config.yaml
n_layer: 15
d_model: 128
n_head: 8
n_kv_head: 8
head_dim: 32
d_mlp: 320
vocab_size: 8192
activation: "swiglu"
norm: "rmsnorm"
norm_place: "pre"
norm_eps: 1e-05
positions: "learned+rope"
rope_base: 10000.0
rope_fraction: 1.0
qk_norm: false
attn_scale: 0.177
bias: "none"
tie_embeddings: false
parallel_block: false
init: "normal"
init_std_qkv: 0.0365
init_std_o: 0.0
init_std_up: 0.0365
init_std_down: 0.0
optimizer: "adamw"
lr: 0.00232
beta1: 0.95
beta2: 0.99
weight_decay: 0.1
lr_head: 0.00744
grad_clip: 2.0
warmup_steps: 293
schedule: "wsd"
decay_fraction: 0.551
decay_shape: "linear"
final_lr_fraction: 0.0
batch_tokens: 16384
seq_len: 512
doc_mask: true
train_tokens: 93180000
steps: 5688
dataset: "wikipedia_en"
Each number is 128 + 32 x the weight over its row's rms, rounded and kept within 0 to 255. Layers, rows and columns count from 0. Numbers have three digits each. The size before them is the row's rms in percent of the matrix's.

# layer 3 MLP up, 320x128, rms 0.0776, rows 153-189, columns 0-127
121:055119129112174107117132082151154130146141169129083148120153149121156121138115147127092156148092120083114191121038089137149169156081118147139190115056113187117116163111086089088179117107127168077097149138107133113135131133142165145135129151106161163099156123122130089106071147132176073131142127159154087135127186153139160174164114170088101142132103088238151113114130128105096128103052
111:173122139134100130116170131180170097178155108158116111059057111110112120130167117071109121113110093107120092140114161195086105122089112101125158139137218101200134139120149190098188144140127085133128098150113107139122128159110137117064092058078154107083109164120094116118178138171115155097109107081118195156114133100109123126178122074114110153064097143153104168118165167136164137122157
122:159131190111166187098130120145120117132149125109154140133118082174115143154196075121094153094104151106150152090031125100147169070115104144076147169109137098070104061119136055104092153092115120163096084086120072164113121173164187144130100190181186103125121143131122138133118164129172138175083135132133114085135107150121098115126087136105175148133131138051135128141147189109134122123114
094:088132130123156159084073131133100093146137175142136153156082136122137170125105132124108052111124142159111204085112178132118149152158088152165074130214094058080124109119048132165141117113116166137157160137134103151189046095234144108137149118148116110106088152130109135118128175134134176181150111137112151144113124132124068109113143199081159115116097135137117115114144121139137163165145
097:088152118114139145134146115197154094076123163133064122127092131078161091144176110106184158147077163155120164094134051113108124121174106132071179155108127071071113139134142090094086205071142167129100191140109162149155168148154114161160070140160114106161150132184103166137110145120118132172120136118131117090124083183177150131117104145094070139102145108152097081125170154126114137167099
113:127186147074162063103105125120215107131125135208089151092122094147134135178104140115165099096150128120125144075105098090170139085098132146109112145124114122124113162099151182088138146142164135115129132146154163102123108167212055142126067179126107105112117165112143104108122152123155162094128113160134173155156133114124111159071128114036130138133178148099191132131071186106072148161143
104:160118130122099121213153087089150090150152133172132173178129148105126116126137160085170109140080184149061119116104113129067107160149123123184179138105125131104141153063109165082092112138115128112134084177139102130101143175119126166094184171153129130166110123160137081126160061141159112137122154154184081101167112169157092129157189058138154165119077127128095087101117125144160069117180
095:126110125122084176114154098099151127171143153108138086131101181089159126116096138100121187155067115094105145053158143074082125140106082145135130123156146160114093118132107124126114110178109173097145139133074088175139107113079104081180090161174100074173129089124105173118122127127109058136168120117110162122136085117156156117117147119122112185108214084181080123092175130137058111079084
116:122113116150116208143078119134111162142112116120169163149110085173143104120104090130109068107155098133118048155111208140092109138147142145092100094127176145118116156147097158075148176170109129141149064115149119092122085093156162108178143179198096082115120106191180151102134080118114194138118142137172137089097139196162137165139144137157147133116121121102084111144098193086095168101141
122:079137123065143091125123165143169110097181134125113108074197184140107131146175156151109172176115111158213095087067103111190117114156172147161110119090093133136135131158143122118132059144182132153138111172119113192083099181112144165135115120103141134157175120125077136132166121119123095138104075061139127191136135070119127123114115130163093116146138156178173159176133097165136085156100
105:152124186151103160143130064146140120180117066117144134150177088131097148121095084120158121152113153137096122095205088149138108094127085140140145130168151178189155111124171092194056117113091089099122090168140156162078159146112081103149150143129127125082066074100145111183098141124109088143092099070176077151159141139134153068134068133146147126132169149136151080130148157157155073120134
102:177135144167170150140148192101096172105159164129145120117132131108100104156135130145096128116144120106104183165108132216150182152094115113126158143107112147221146066178101169158101158082134110117141085111159076178110143139113187133098119146163205155086146159154153120094089114122140112105135096070098151144123167181124086134099087101118144070146131101117075076103114125101100171070111
094:141143114117143176087065132121173114122117145201134091168232166161117120162141191099136126110145133145128191071187140110095147148117105145100116148101089110134097184120128167126059154117143147123133147142157123098143124144225118180150090129146168137151098092100170121121154088129118176090177131151164077134159157075137133172076166138135127172129140112088068113149151083126110123128163
100:149168139186172130145107100141124153086094086156126124087141114121096129097145107166089171173072060141113104137131095174124172130118118152147148145105119129212141163157127167137174132121170132111147138129128121078152140170150149106113066106150164115089151156173185201109166123160153111138092182165137157136113125147098111150085084144101035089098177155135126208131094139105198119121156
100:125159088163060096105115088171098114156141149105151160102144145133164162136162087145091164088163155171098121117173150183120105131148050118114154162176111126113137067130100104161140125103128142084113109125134125150169116101180133094146179072141087111090110100182135128086101172102120090150150070148159110070136054131150118136162128225158158157150113117138091152083108132087106087150064
061:200181131120108149127145074177126120149098122123059158106143168141115142112184063091162134143159058099132095180107168127133156150051143085123148110099131143167140176111123133166129170171135148137130158131135110128140134130104085104181145142107139161138083094085119138126126106118184068139115118135125108116064167122086129064074184141143110128140043131131080139099160100098141130130215
088:105154113146124083136128100166162091097114142107148141122085108155136169115135155126185158145211118073130137083210145085104122110125090140047106183107116156119135069105091125147087104114125125121127120108150125089113124091128183108102151154112116114130130153178162087110103117166047126108083126137214115171091173128136206141160133129104111169105112097088158122131134163131208152067128
109:105128154097127116106104153094075124133124162088087128145173139140152069065173153121175093120104136134091090173132108110155148052128143164141102149122101133071106137139114124106137113140124094144105137111082170159101138112151136111179158172159073119140132070104178086130119170114166082140116123200114077130154151098165164139097086195206164121135145142103140089116151117096127194047061
096:102155109126148137095078126140068123126093120069157079154131127104097109063139165173141128136157177141083133174065104111157171171134128164113131130156103147135084177068160109150112134094118151156144140169180134104126055098116118149169194215182088106132151096149113136113107144100158149176119102136132099131119179195152130147118132182173177139139103138159170181127061179125117124115125
102:107132160131120086105124103128155141167156082138129103072123148132161139136147125129174105184121220109118164090130133108144171114168102138144059138128107077140122092108166180109140102134126052146139090118058158150174098118157135051137090115063082126145150095131127096145049137113089137151179161102135112191159101151099147104123146131087228139137136136099126175154114124177090136099132
109:174105151094115130193123103129160120098158158135125145084146037176146123131223091099076060150102100104133119137118158101121185138118116153100136125139154109162090124161115090144087143140109172142171108131142123100176134135163171104054132152191113117086096123120113098089130100139159054155132141116095168069085102129122144138132108156099158147127142097149130133170134122140112021164075
090:122118126145029156182197137155114125173101185127134083148103174093123173149148106110137091183147159136105117077066178144115108121169087115114088074103102151115112172115135160098074115194116157157133156148134144147138097126079141148109188125102111129156092105154100082124100150111104154146162141134133113127122127176116170100198120121098138147140075126189188105139074139150116126127215
100:160136153084077097173135110172174126124120031173110100125171111160109120157108101139098142162166156163104137099153085145107122191116116115126147126169131091102162171088198135061107111140147184096148127140195182157114122131116125098149193059121081093094144117123140137103108090122103127117165115144187083132133096189135205118129153143103115118145151152185123106142120128184094111178136
098:157118139144168156082124124090153147093129118133133159124055099150121105127126067092157137178098095135130144205171145144145167142114206149152124145119105142201117095087094120100155166127134120130143069125117122152167108103155106105164087155030140136076093139165170064089135078130144112173145157129169184102103096106174167163108079055122121151120108121110157126127150094155136115070096
102:118113142156071094145144148067133164087143134153121105091156131132133091094139108119222095112074151148150154092130095143139235154060171148119145087120116089099109075113119148156171124060115135178115129144174127143110132111160166085088082094111177104162115105147126150120172142115163148153073118139160115106113118162092175131105106219125129131135077135097151142197162124109137143171110
115:150122124080121139135146107091147153131108099116142083152084128137103131164162164160092106102137132172077157089157057114126083147185131113147106155158091066102158091099167133199169093104149119125135147106155128142154144140164072140146119131162146096188093073122141116100108187110160161112116182170074121156221122173105056113061136139155153104136127136083102104155141162102185148113168
104:186089151199138118115183159101090158107073139081126131131143145080108075061122090129103126120063124110150097184101114149106065164107136155146151078132178105129105116117108110193202135107074182069133123097170128171202065123058135102162150138152104126097124135147096176116093104139125134110121136118066076079133134132098121127130133113146119151117136089105151139126131163135155072109123
085:091130117163078129139097137096124141149147146111104126128119138135140083152177118105165156195078083098193111170142144202142149112157091162120174126118171170069108139129137132144111072172116102141128163093088114173161137140079140124115095095107079186152151132170113109181111095122118142065090121146118208102093103095133102134146089089054105114103147121124152067083174153128146122047107
077:158130199058135105117132114141151149072137171100108111113155074081133155106132157194107149147080187094130087043121088134154157096126115121106085180130135102149096103140129110125166161059157108118119113114087142157181148108157159121149104112160140087158162137154067087113088132121100157130145143173123165113208058185118115107100137146150152141139176114115106127136089069123121074169093
125:092043100160095110060109215147148121135125120113096159148116111202151117144094092085069133176115104122120123171160121159090093083089155141098187126091197099162096117127067145128108097117087160157143100086116131119123123141065154095142122065072109138144120132167149163148086167145160123097115122148101134158152141136132108164188117113192123161102112070150070165119097140119104124131126
101:054137113180050126113101105127124140074157132126097100140068070114139116138089139156139122127097093131167077064160162133132093066183124120138124129111127114073124124128167157158146146142139156134098182118093197159121105090174090050131120083140141130138111100174171139128084162104151131143089118139094159080124152151148135102112113163110060119129122118148151116066088152124145222145184
103:099134085101163141117158148110120159189107149145181094097097186097122144142138083148141142165150123138109196182168091161125146144145118138193106067124145114186134147122106142144139154184129149113179195130060105138098088115121110115103066162068119125132126132072063109097155129122082132118134146131112085113151127194102159163122196116142228101148123146135163133151119105120117105170185
096:138096106176086072117145108103105115114131107131140077108101065208130144126140108112124116056103109070102153096085118141121204151138169119143072108184127125148132121088117155097235169167101098104152199077119139121142071088177075100143168101113121116098080133175136122091097093121100170109125119122130186117115165165116159143107112100141187116149145143094150120119136082129111107113158
095:084096103149106123139116162090102134080126123127090184162187121154151120109130091113107131126112115153065102088110115093124112102117162143123098141129124159099131151120159071109183126111114113131155125125086134126124089165162104119150115132159138142138143111110152214120084101109190123107124132112123137221134167065137047117099109218110131135131185154229111117076093116201088098099147
099:134073127088137119151190080198136146160086150178127115057124105144129125153135118112134114081142164112142104098101088121126172112181057123094131094111138085145157127126082125088110162145136077147148112193105166133167106124156149072127134183137125137175099162139129093164120173133129177139155184170124120094190081141087179139117074121159113061123128129156133172101134134124124063170055
094:108140115140136093097143100137117139191126097095115122083073110118107138122118152137143145072124089143095154134124112138174142129156168136183144137115174120170138160098132076139161116103139114120152099145116132110122110176138137074084141056056112193169107070118128133158129169110128078126064134089156135194129140107109194125093044073145116116139139190146141084075121149139193050105168
081:102110143187137132120131101121096128115129160086140119151184154126101123094116078122073129076105143054137140148123109134139068145090156105102125151112118094112141086164115167180180112142086107087128133111099143177181162093138111196209122097141127091090090172093070132115113088109097123169147105157100139123109168097126081168120118196076128098142162168128211125161177117103084163081124
# layer 3 MLP down (transposed), 320x128, rms 0.0776, rows 153-188, columns 0-127
114:115159148113140079155225100158136093149111122152123056141124089065125168111114128145142137090180152083116140156044084085104143105121093151108138145120141118116190164101146139121110134154182100130077141111140135134156153079123098130150183139096108177082112196096116127144087104150141115189107157144098118106118146207113107126163114165103121099098024130148144100109158130079083141133114
117:099079153193116195117157125123098119137151140080127148082100137109109120131150143147124059131139114175189154171124136168140156177137164161152115161117126125134050135170131118096118117117128096117103132163127139096183106109080128118115115067126140096084150182185088041123133131129133107113132141173122054068134155072127162183134131113140165172139108122134111127078182047147106068102107
108:158157150105144102181148083138172140119126131139141137161142114113151155081138078070174168078106149185147124180064124135084111101108064133096093128138160127084114107136111080140098208125156075130142106106114098120078064127161110142176084154197166128102158093129088145158122105101116125196144095161052109104148159081113207111121194091147117125087116128120146127115137107111106108130152
098:086131159121109065116144106186166166150127131139193138145150103181114150097125144142120150088090167114138117127131144133073110116143151100101165183122175238088068152098106125123143150080080181091134121077117102140162157175134096156171127068161174153131097103150095185100146149101185126109114117133161134164120164121152085120169150171111091200102120087079107099152096108143151153138138
097:145162127061168085146140124157119121159090128118145124160140130122126124127070220176163143180161139109061123175155140110098114134172187173098120130142153104096158179210089130114081184168106099169146147146148124122159143134160128137134088188152072128189101098127158165130117109085117088121125147156122186123130123113142107092109188202129083094175078115125139107141094077155139110128145
114:106116203114118124118109140156160093182179155164063113142082104128142148148105096102131151112150080187178110058125134163244085108117130129131168152193121142157167110091154136171125143146108128140107130093119092140191175112089120101160112126131110131130139110120097109147101107020106121136078131126161135138158176122154188108163120122115128086207147112151122160086112132145122091137123
107:127108167134084117067084136072083167081145114117091162131138048128145091112078116155109108144155183143158096180172171116148098148122120139085106087120118127125072159178121134139158093176102157133135205104112126127135081103117117126161149156103176143142136136090179156153108143119156161137101166114036134115135108102084130158141106129122091149157153083117139151096145060217158127127195
101:152137121149121048087084142152135137144140133170091095163132111058043139188141156127118098167145142093133136117146140129112164164152156178124189077154120121058099128164137183143126102108138158140089072160072161131197097113051137104100123101128134180133129135151142195167160146166109084136096165141124120160132142123104137100094129139151152147096099161173142168113112128057093098097076
113:186127104132119170096086103182103115101122124159101121174161151115078144159099105161065136140112096103129107052124138081178135125119105137106138127139145125132220115157110115141132178136170146170083076115177132071122160082102062098108111148113116163134124104137164206112102097119147159117154121180136172126127130056128110168114134072153172037175124131124099132178132169114144134094149
111:085095123127076176108192173136137098176149097143131141115146149144206109093134144095118140149096169101128104175113137140077160118134090132130102119141121093188123139156138157109117076162081126156104125186054165140174081177114216149162113082169166109122089138109071074085091122082134111161116169061098092162167080141145124153110160144150095147126117103141119144129160085163083116126116
108:112094102166126139110079111112118067133125147125130161144143120139040123159147103100124136099113204071135156114133172122085144095131178157126189168144146109151116103120107138148123135105118146039128107155159096093166094160129100158108119115134120095155105109153120138081100130221142169077140120165062191116118061120106094145111136119133116131061077121124114130097071192151053130132090
100:125090159092156155132134104133086173123154152127150120133112157160094191106151072064132130127160129128157151167107118201148098126154174089175139099152074168152172099142131106122134166121182100191127111149139101131115160177178103183132097153112154144084116111184094175133174117192074090144166121112145187159153115114143149124145152135131099047137130176185142172161166143115125182117180
096:165033150145165065129142083150051104167106154119189100174150125134185204104087135161133138137103088129155113154129146111158110088094136123114085141181199175126146105134119147165100158144162132116095162169126161135114190106100086137180091151153142113141141104158128157161125144147146168171161081105133136096120069147149155127115137090176159146148123078137151092140154070116155127112062
100:091128063152153081140114115108125194108083080140103093112129073179149111128103074038195067075125135019104146126092134114139133179163147158142165071145131133135112161114128139170080130116179138146181155088112078125145141114117052137110169113143147103180120132136176118115105126132107119160112081117148102134085133138175124124126157165153131115124119086150138078126142156129165184138125
097:050166094058126111117149103106175101200125114124171150133149173116140184099152093122099181180170119121089131111146123085074139184107110128167157128129139147189139122111205112141050139115055089114139122166094132111140154171119128099102104160132151136118113184115153132098152047157105111134178131041156116162123113120128141117143149121073149127125161122130132147082170172145110129144087
060:125120137087089127095105160110073124171118164114109129142085153136158093125115056121104100117149098145079163122104121155205167089159105144147180163146103120098082144077092135094115172125184124117087093146159141131177205085131170156148181165070092098085139099141199144139084175121123093174116132111106116148050109090152117149154164119154124208143109110176155122130145116113136162113098
093:122150107079150081121044103157132138095076079140121081180085079154050134118117106150135149141192137052144152082134119100148131154087090132076093159140102125159129087009165102120102152109134121100086133064155082106089132153147092099117153144177118149175163124145157135093096160109112165079112150110134160132128163131156149108094100130134154071128139120127171125125104161159158108132146
105:158114129118159062153185191144073142125106190141128096080114050103172104106106135110070071127122162094120138104131130113121173059120101131104118096098170134182198186139184162118099108181076176113143100087117134121126058104120087118102148119160097156136110088093146141166150168095101128154128123139141146103105145145074161179088103183147136130133103110149077137140097083134102152123100
100:111112131141117125161118173140178108130156158181032109173108146136103087143134132141080102088120105108139110148147099074136118078136148112099102165072115123129143163105123159147095117117130101140114181121174087174110173179151112129121120105101178165144098168114088152084107162243089132095127125125113114149134049153121132083118116138107080065068101100144128063158175124072104151120142
107:146170124104153072126091130149126118164091157156098183156097111126061197142141144137112060165125112107123149153173171168187090146134137178108102046110127095093114096182104133151124087148123105138149114187121159100117099109157160108119153114179131165133157077116059137161124116114139086146068118157061156084157157114106115131087132158098174143118119193167117107088082119123102137129060
106:143168051176132168128122153107047126172091123076155100146139157089124167160067141105167115116118128126157175114145158181102128124122087085128091134170130063136118185179179166154164112038123167162162141135161119114163139137135099100145086186153094147146083109088115159105131164129161110105123105108081135183145085162158104084144158171141109157155123122178101138124109145079095169097121
090:116102125160150133117181153132113098154108115108133108177120120141129132045040135083107090210107116069134169103115104117132109076075104149146110168111077157128131131064105070092124127135100144061148124055133126135204146187107140145093172162119133129152115122174139147147105108143184119100124149095142152136158109143100079145093152089159179129171084161124136172114172171173164141134104
101:163135180088107080160122124094061050147099135133120141147122104139172143160100154075091079105139123133084135148166127088127118062097126179170076194111078172101082174166085090139078098117135143099165106148166108148101143152140085097103140132169190131142123121158133149126093142201099090126138092127139131098155141129151137114085126122088191143063054092111117100147131087147097143111134
099:123145149138174100133150174090123083136055189118113114113130157112191196141142102189118118118119140124118109135158147141137116117115129109133134154096152142126163211070153135156173172176184086121182143180127134119095132195100098135068129179137139168144177141114161113129143139138129146143135116088138134123084106125168128069166113141064147155179152125123108255149104143118124145118129
105:133145154111142120137143146113095066126118200139144162145143110172174064087082131129096063139112118175179111149111068055165127133096119153138117108085094197107144178092071112112178073077118149170138117102113099136105109106112082144110184122149141155103110143138153138165151079042058119168102083145104116152116148129072126093115126157104166149211122121132116144126109156129114123103115
104:151111111169136160119172101071122174148153132096112145099133164095139095155146069074101083181098138145080164082139150175128221120153064100150073073163147126117142078121106108121126116134072115135111124120082126137156124139126135127108105165072144167072183146113122118148139147063097143105118089093184110128133122090152063133183168108174079091150144132174132108133094104175182139092132
113:089075127093082062095130176135155095128115119134092124145120137144108168207151121074136116140138167065176108166160142081116126085108175120140126065126140153162122137123115077142133108131152156104123144138102100123178115147079142140169100139099159096091106156167139106076143146166123049054113113153118088100098198131144186171142165197149128149105072166120073106119132135153081113088139
095:104122173156134159140145175102099139081113157067107120136095134201116093087170120106152162082090144145163127161103136111063122166135080104122041130116122078116103110118137112097124110134145153168204153141132129166157097092113134133115142163155133149139149140125110110087131169255116104141142157123108119139149131148116121094136136125141078187090088093124191137146109071113125111134085
077:145131094127114114068061199166104072151134156088146136112116118176106123127134141122147102187103122166129129147072128094160107206158153133102185130152081156112163144155115108107148169172131127089137142161108128069138152116145104160092091175143110138073118052198173119100120154062171135118156170116158107147103137112193157118175171153128141113189153143156101131094124168185114172121120
125:119140175087110120143155131091171094128199119139113102154128164178138139126145102089133055100085170126084083143145098158105182110139123121177110156170115117107155169186129128082177151086160158134097098193142132175136130190145143115079085117110137164123121113069154097098104144113094151153153105178165101147177127195101161040116140133142094106075103102113116135150117088099083137194117
102:137133148101190158155163161126164176193079099134169106107156192132106157150073134132200113093123156118036183131050101092133161163071105164107151116119096151100138139091110129115148173121149107108106086096182092120171133145120147105122142168116179107110146160082123116130155125094109174125127158135109106159138114157052101114126140066176145105165075145098127140152166135130142130112060
100:119136141126192096135158190160058112087123133170097108148186156129135106122156098117188170213063112061140117154101122139066099113138144167134180122043164112161082147126148158134166137137139153084156130106106136173086096109113136140080115085096147120107112135145142135053134137096119145154140175131121118093160139174142157107151147134147171163179187090134086133141194117081115106141119
097:151130136115074167176156157149150108127141140128132106203152194076087124121201145194090083181140103161088130158100089160199090092146179151095136168096099130164127126078154116144146123154122105099140139073183116154109132126102137136151218087106132118095124081134113126149103186121091073098108094112139139100056152144133143111131116107111132118103104104150186108123146117082122120119050
096:088170110117141090114192171141144121103143126119128111147080142108088086164095193080188151129081167128154173096145130102153176099124154109105137145137103102172147173115120097175194143123135110122169117180183133054126125113145163109118129167118139085092176124089144105187113159194185119148169130081157096138136117079141044117058139117135103139103126194162112148135095099157110150133114
098:130151121121126178092141127112079104128172145131119148171126181077107112159121118066107150139090140102039132104111161090150151083084167139138180130152126159034124108157113119177106119105178147116147104131189078199169113164107153151161092157098125152144122151133115193149092156190188152133179091162135110108134101174115153109107102153175101125082102107118098070110118180132112145091103
103:137130123138106113128120162079130095152099103145010116129144121155028077155175158105103092163092121195173074166143148127107137123121162113131179163142129130150110170117080102098184144160066160107117132105161107154116138075142102108154119093093100099142114163124108153115115124095090139098174098141110140113098119104123192125130176149138135088193118083112126144099105144094141134041077
# layer 3 MLP gate, 320x128, rms 0.11, rows 154-189, columns 0-127
103:107104111144091114154179168080059182104168169135098139168187171093119122140125122153119091160054174125177155110076104111086141115131157149136128065153124144121106165185097104158080119131125195093107160128104166192143123165124109130185121145151121172142142090064098173113131117137155075140138104118105097119166106126181076138079138177178135140119140128123159103167059082134119101151113
105:158165075092082102124145110138132120090116145133080066103125120151110094129162119114131081152131147082102153162184139145136122167100113152172130124164102041157097131105163169168120092116120149110090165166147165102153184144167069148090154119087070111107103095095141098102092176149094065027135096141129097177077115119116132168085147113115074151109181139190136112127162114125138118128092
078:097125119131088186098172164092115121150121234123053124181128141161111153102059143137166150042074120074129169138065091091138151143136079120098143113109133108134096138107159129126128147163125115121135138147115118143142096115073078130136168137112149153232113070131111114158123161130134118173109129107137127055079121156131138176096128156187131156137127153149135094151085075134105109102150
083:092134122153134108132085152134169146133127145189127083117207140128137148182088106103099144159114097156119132100174150181134180138123151154137077162127140166066114198162155166097114136179111119158161131188088093123126131147150163218175144116129133131113139139147088086127131130140190158060041112124126114148098113081189074155120142081128157117122093106152120097139137121142139156212131
111:120164140083090151089133095122136160122200203168085133143148087133049107147155105158145084105112171153131113109091115089126157122101118154159126071188113057111091151169122173085165127134179152099119132179128146140151106189151119191123128164166118105139163091121119108120189134144127109127093060117108118137114063139173079129117124195127136136122181164135145063140132104097063120138117
100:131118111174102144141232139149158124104164135145127146134115113119117105116134169149106154097135127105183100134093116059134115172103101124096141124197142118132136167111123132146074116084155072097100140184158176119144055146152115184159185120073158115144132156116117125121158130137192133161084149026096117126094110126123134158115191140079068180123127124119175130188148104125137070132171
099:104058095184118120137124130150085166132130129156115152105193109159080078171137139164110036125113126131165074168124143191089142067154205126149152118137181097156141183164123156101155147107161097091152139196169118103150126174135165172168134115111133160107147123115137113150160191174160154089081113155125088135155087149135100137115115173177108128090068138139139085102097136137161123155141
102:084095082102103162160088121128088199142123086093121126161133118130054078148139133172125116130120151144139094128102146128118132157217183137090098059137134105096118150166087122087155124165174140149102114162134157135117109118142132190184128173190076104115196069180125117119158111140104134124126105162116162087066116149175116156117148174167157132117136168144087096166149170060099139111111
110:137112100163095105088120148106066186120133124132089099177090121102062102159131165150174131102135173125133153133145115152096093100189164135083128075191144080101104144134068161124175129136192130131097169130124168113191126121134115167163104128125080148118192085141130079102150163135141097084132129150097162139089104126155108095066139179135130159103089168086104157104131106045066106106145
137:090073110122112122091190162126076212136164145148107154106113120140121122146116175166102127096103128120181126167129155151095103110147122132168193066131142087109112191137147148106174119165189171078090150145125168144176065127145135147150119110117113148209141116077099174128191122135169112096137128163115145097127083119151102145109144161130090173112121145166115150072069136084059088127103
092:122127105112145147110108178091151160144122115082098108149151138126123096101111184129136142102059124116175174155135086133100114108108154178164150115158144137115068115135106126162151147144128147087142154114122153120190127136070128155105145135158086126216134028104128194141111135145188032142135152170152100108136153109102088127073119179184109160106112129061131134084088162120084095123076
078:160152057182127121171100141152156130113158160111119122102163098155119112140099073134106134085127171148160155065108118122097155121112105130107141124111128051094132141203057130138063125149122152146146081145107112096092124101113175130108185184168129121124158060190134155153099136160127130090120070120158088146046150118097161196142107066109134142116118091111084075140165138137140120174162
071:071090085180055111145139161213099129130178166156139085082154097130124122099098107148074141117159142105145110116120125171109116136169088121134107089117115155171129169163165132119170161202136111089143107128081184079072125117178110114134143118144136096110117140150175126110134178136183128145120121083134167154148126172141188143157119147112110112103136127110149202111042157089118188183148
093:185126134116132116153166119144164100087148097169098147067091078162130105106148162146146085170149190140191120133177135101126104137143078180090147158134163115144086144143147152145067126133153123086093126172137169131083139198169063147088159135108080076107108171073121093125176118172173154122130123151090094159139106097087171152072127109102145149092171141094129087114137099140185145178096
046:150120089084124093153152156193084141147098166128101117144089141098157111222149087138130070135135081137175146190121120176144165133112083141102127155186100078159127080080066158134122103092095122127100141168087129147154135166130229158123102139148106112086131118145124142156130167131167118101096145034124136127148136140176104123162093096131134138125085106105103077127101109112174186127088
098:115111101136094081115137170154124117121164122169138152102148126135138143101137141116141122182115099069179089111131192143056136126125134168120181130119166145147053105218117147105101107167118177130098076110151111128192100143085186135100114094122084141189133142131132147122136159174156110122107090104158098159086144153146146149164166149159132237071151134142073129174112128127130090169074
087:162136137103101172159113157080143144166131104092101146157183170134085106130142153103143094184150153184140114135171133159108165136169123148138094115148104114120133115171124121129102096116126076129079126172175054255077131115123124173148108141203150075128144150099113191148160100165142141102116094128115055148161137097165164128122139145137207140115153136129118118134167109137152139053114
079:096102106171120128107113160158111140122122133154124052160106122126153102164116175096126096095102122136245115132111100124086137170187131127080185086149164054101107187122148154106131129104091114125123106139075107141148120207157077185163136177135122148175134131130143144096139155136106125106107138142074217110144088147133083128115113144172100166116127079145100172174136091109064118117136
110:137097116142024146146108116098119145154154087176090128116163134140088136135159122130084053121086178173102092163138110190079114112134181093096133101127159138138150135134138124110135100147136165111150173195130075194123173161121146178157095109133123137083110152134025092147106122183102131130132116197076152162122098051136105159120127115099134103075117141137117092137163159134156147108133
095:108144141100083174076133150129103109172141153188115085153183172117141157156155092102176154099138155160124096082147129097096119152119098123164039126183083143135136120225149118117172117154121182081094068142148103182155091159133193148152105132159116155166122110090134121090140120140147097102151050123139100145131099144168110119151150196152083156113153128118062123106154091091110131095121
074:179133125109135143116128155140168121124163157119152125098179062134152098162167158109051077131142161130198100127152123149121183150113127168068141167189176156130092141145187154106077149130108084105112108148118176136111103165130052099137095129089129072133120188112116076116131131138137124180143174106103112183115187099094135189104189159098161166118131139121112201152132147149178135133122
091:096157118100106117114129089060145169132111078137147108132150130098138116108141079100183139183119137082134111113120141120058180096109132188187090115135169093120042174142094111088144086173097151150159151123113105152101108133154138101170101122124055100132142125123096097134127117159075146092173117170085155087150096126169140173127172080187143200108122097123121068137181104180102139103147
108:123141099185098130077163141121081140148103127092195129082149126116124107123123076200147103162145091089140124114149156145166125069131173185131113163108103111161125113146161205079184086198180147114084088144120176140142072139065171122148162121088089168139156088151126093162149115128091115135101146126139091166106151141144167182107130134119097133115114144101178135111102172101173117049109
083:076104113162088161114166129123120136151177100166083128152130139136148107123159080115164122107077108106133142125154102161093228130180160145185126110104135091077123085085109143096200113128123106121078124163063084217137101102096155145130126104095159177134146128147098166140149157136127119163098062174168091103096116139107175118136075179156095140121066146129146092071142130126160139145092
085:214134134101166133158137102142161106074131090120092155130126135113098162137091168172041128160139116126066103093143158087177078169136163168093143172136107141128114159111148117085036136088164171095100125131147136127103143088143080116151107126130066075135078118137146144120086152162154128137164173148079060144126123164195126182086097108108159145109100149128145105106123155087123147174095
104:095133085091079113163120110134145124140245105197145106102140130139110132139108193114140132177143142106117137072147118135098152122164146156153124122178139143186120158171136210104089105138173104144114114211077145124116156189170139157123088092106092137172157116082105100133119126164138154108120080125148151165127077099200149151087119155172123120095130186146099091104138115093066124137131
077:075081112099126183143131166127081165150136158131165131089136125093064105170068125140096151110102135138107137138173119125080178140139150157116064090123108121144110130160138118183145125126143189108092131128133195117144113118128203181171120120194163064115146114178116172106134095163147110167180092130170162105111112182178155188099169172150126156115124128108099159129083121120139200128071
061:131101146056111152166076156121129117105185169181201120136151112090108128080118170112061152140124177137098106095075106140092106063146097117139087133117120135160089205130127097120132101143133136164185115139150135141158119147160143157151164142123169127170182187147090086117085120155130128173182097110179092192154134074106106114156158129104130183087120097105119149114100116143086105130203
097:109136097139151106141158153127117170092087124097158129068129098148123072099149177119184122096116129140117146125112179143123151082190130200082119106130132076143044119087151086103113143169130147135100148122151125136144009111144140172122137147149071159168121094150137082171172122128140152096101167130122108133069140103106139125129190165137124197117114142132146113165091187100182077077146
079:166156161167168155143170118196165121112157106150179145097185078134104147094157112118127139186163157121179113154117103087114140144165091154105159164128149133173134123151154156107086159111095078124127087135063189116132102192131182122107217125151127068127105175121117108137172127150123108154128110089172124150103095074109153115117148145114063145108162111230114105134104099175099106146141
078:119078065181107131152111160119167136164138128119146133144149186160131105110041109136084142144078095100123111133111122149130115089124105134160116141098109127094125117205144189105149096174123091133057174144094156172075133123087134159133092115066103091158077137132148197150116131137127140067131156121103095133168126066136145120129145112100086123119082160177186119119138221134068166147132
078:116097103178001123152232122156146134104181165132058085142096083146099131120087142102126132090096134096171114083113090174114138178111182127151149061157161116151116144123148137121167133173142092131110166157146112141099095127093125148175134090142100135162109159099131108132115098134132156136132107145074177054171147084148098155126156135149180120126110122134179150115143069127142123165134
076:145052075144126104123099184136049143162115149067152075132119143103119171151157090128152117092104111117144112110078112149146092153222153128210127126086118110136118122127116113152142080148138109135176133111096149164157166128113038147094131116129121099155092108153071196140128188127141119088086125112123150107114057112101170187101074158144109119117116129110122102129139080097130082162093
115:117113079162124158067112127144094139187113137135165137155145160094088107139113128123164098136106145126124102150129123155093168090127163125125129113161208079102131128139092129158116126133120194106140158130127114173187107119051152181186082129149121134175117125146087117142134148229103130134109123154106040094117061133164142134125142124198091131038101119122107071088127137111108108070105
127:130089099155089109134177132120111192134170120147136173151164123108104115157172151134157138196123163073140092128127171169103107115118145178177172070144142062120101166173120207111123080174171157105107126144157128172139136123064114218178103138116105112120147126117081139132126092168164102096138142171098088162126091091164115152116168140126163155092063139130132152103126098081078109148080
147:130078117097148116115149154095108191081148098152128107135121111107103092159134160159150113159124158099142114166130162095103136092169162219119125095157145086163054161189128144110106091093201180137144131175126135121140085153122158149097102164127085141123147097113136135157177151194131121113092122094142131176099063125145150120098095117158097187031119148131085104147096130084144087093074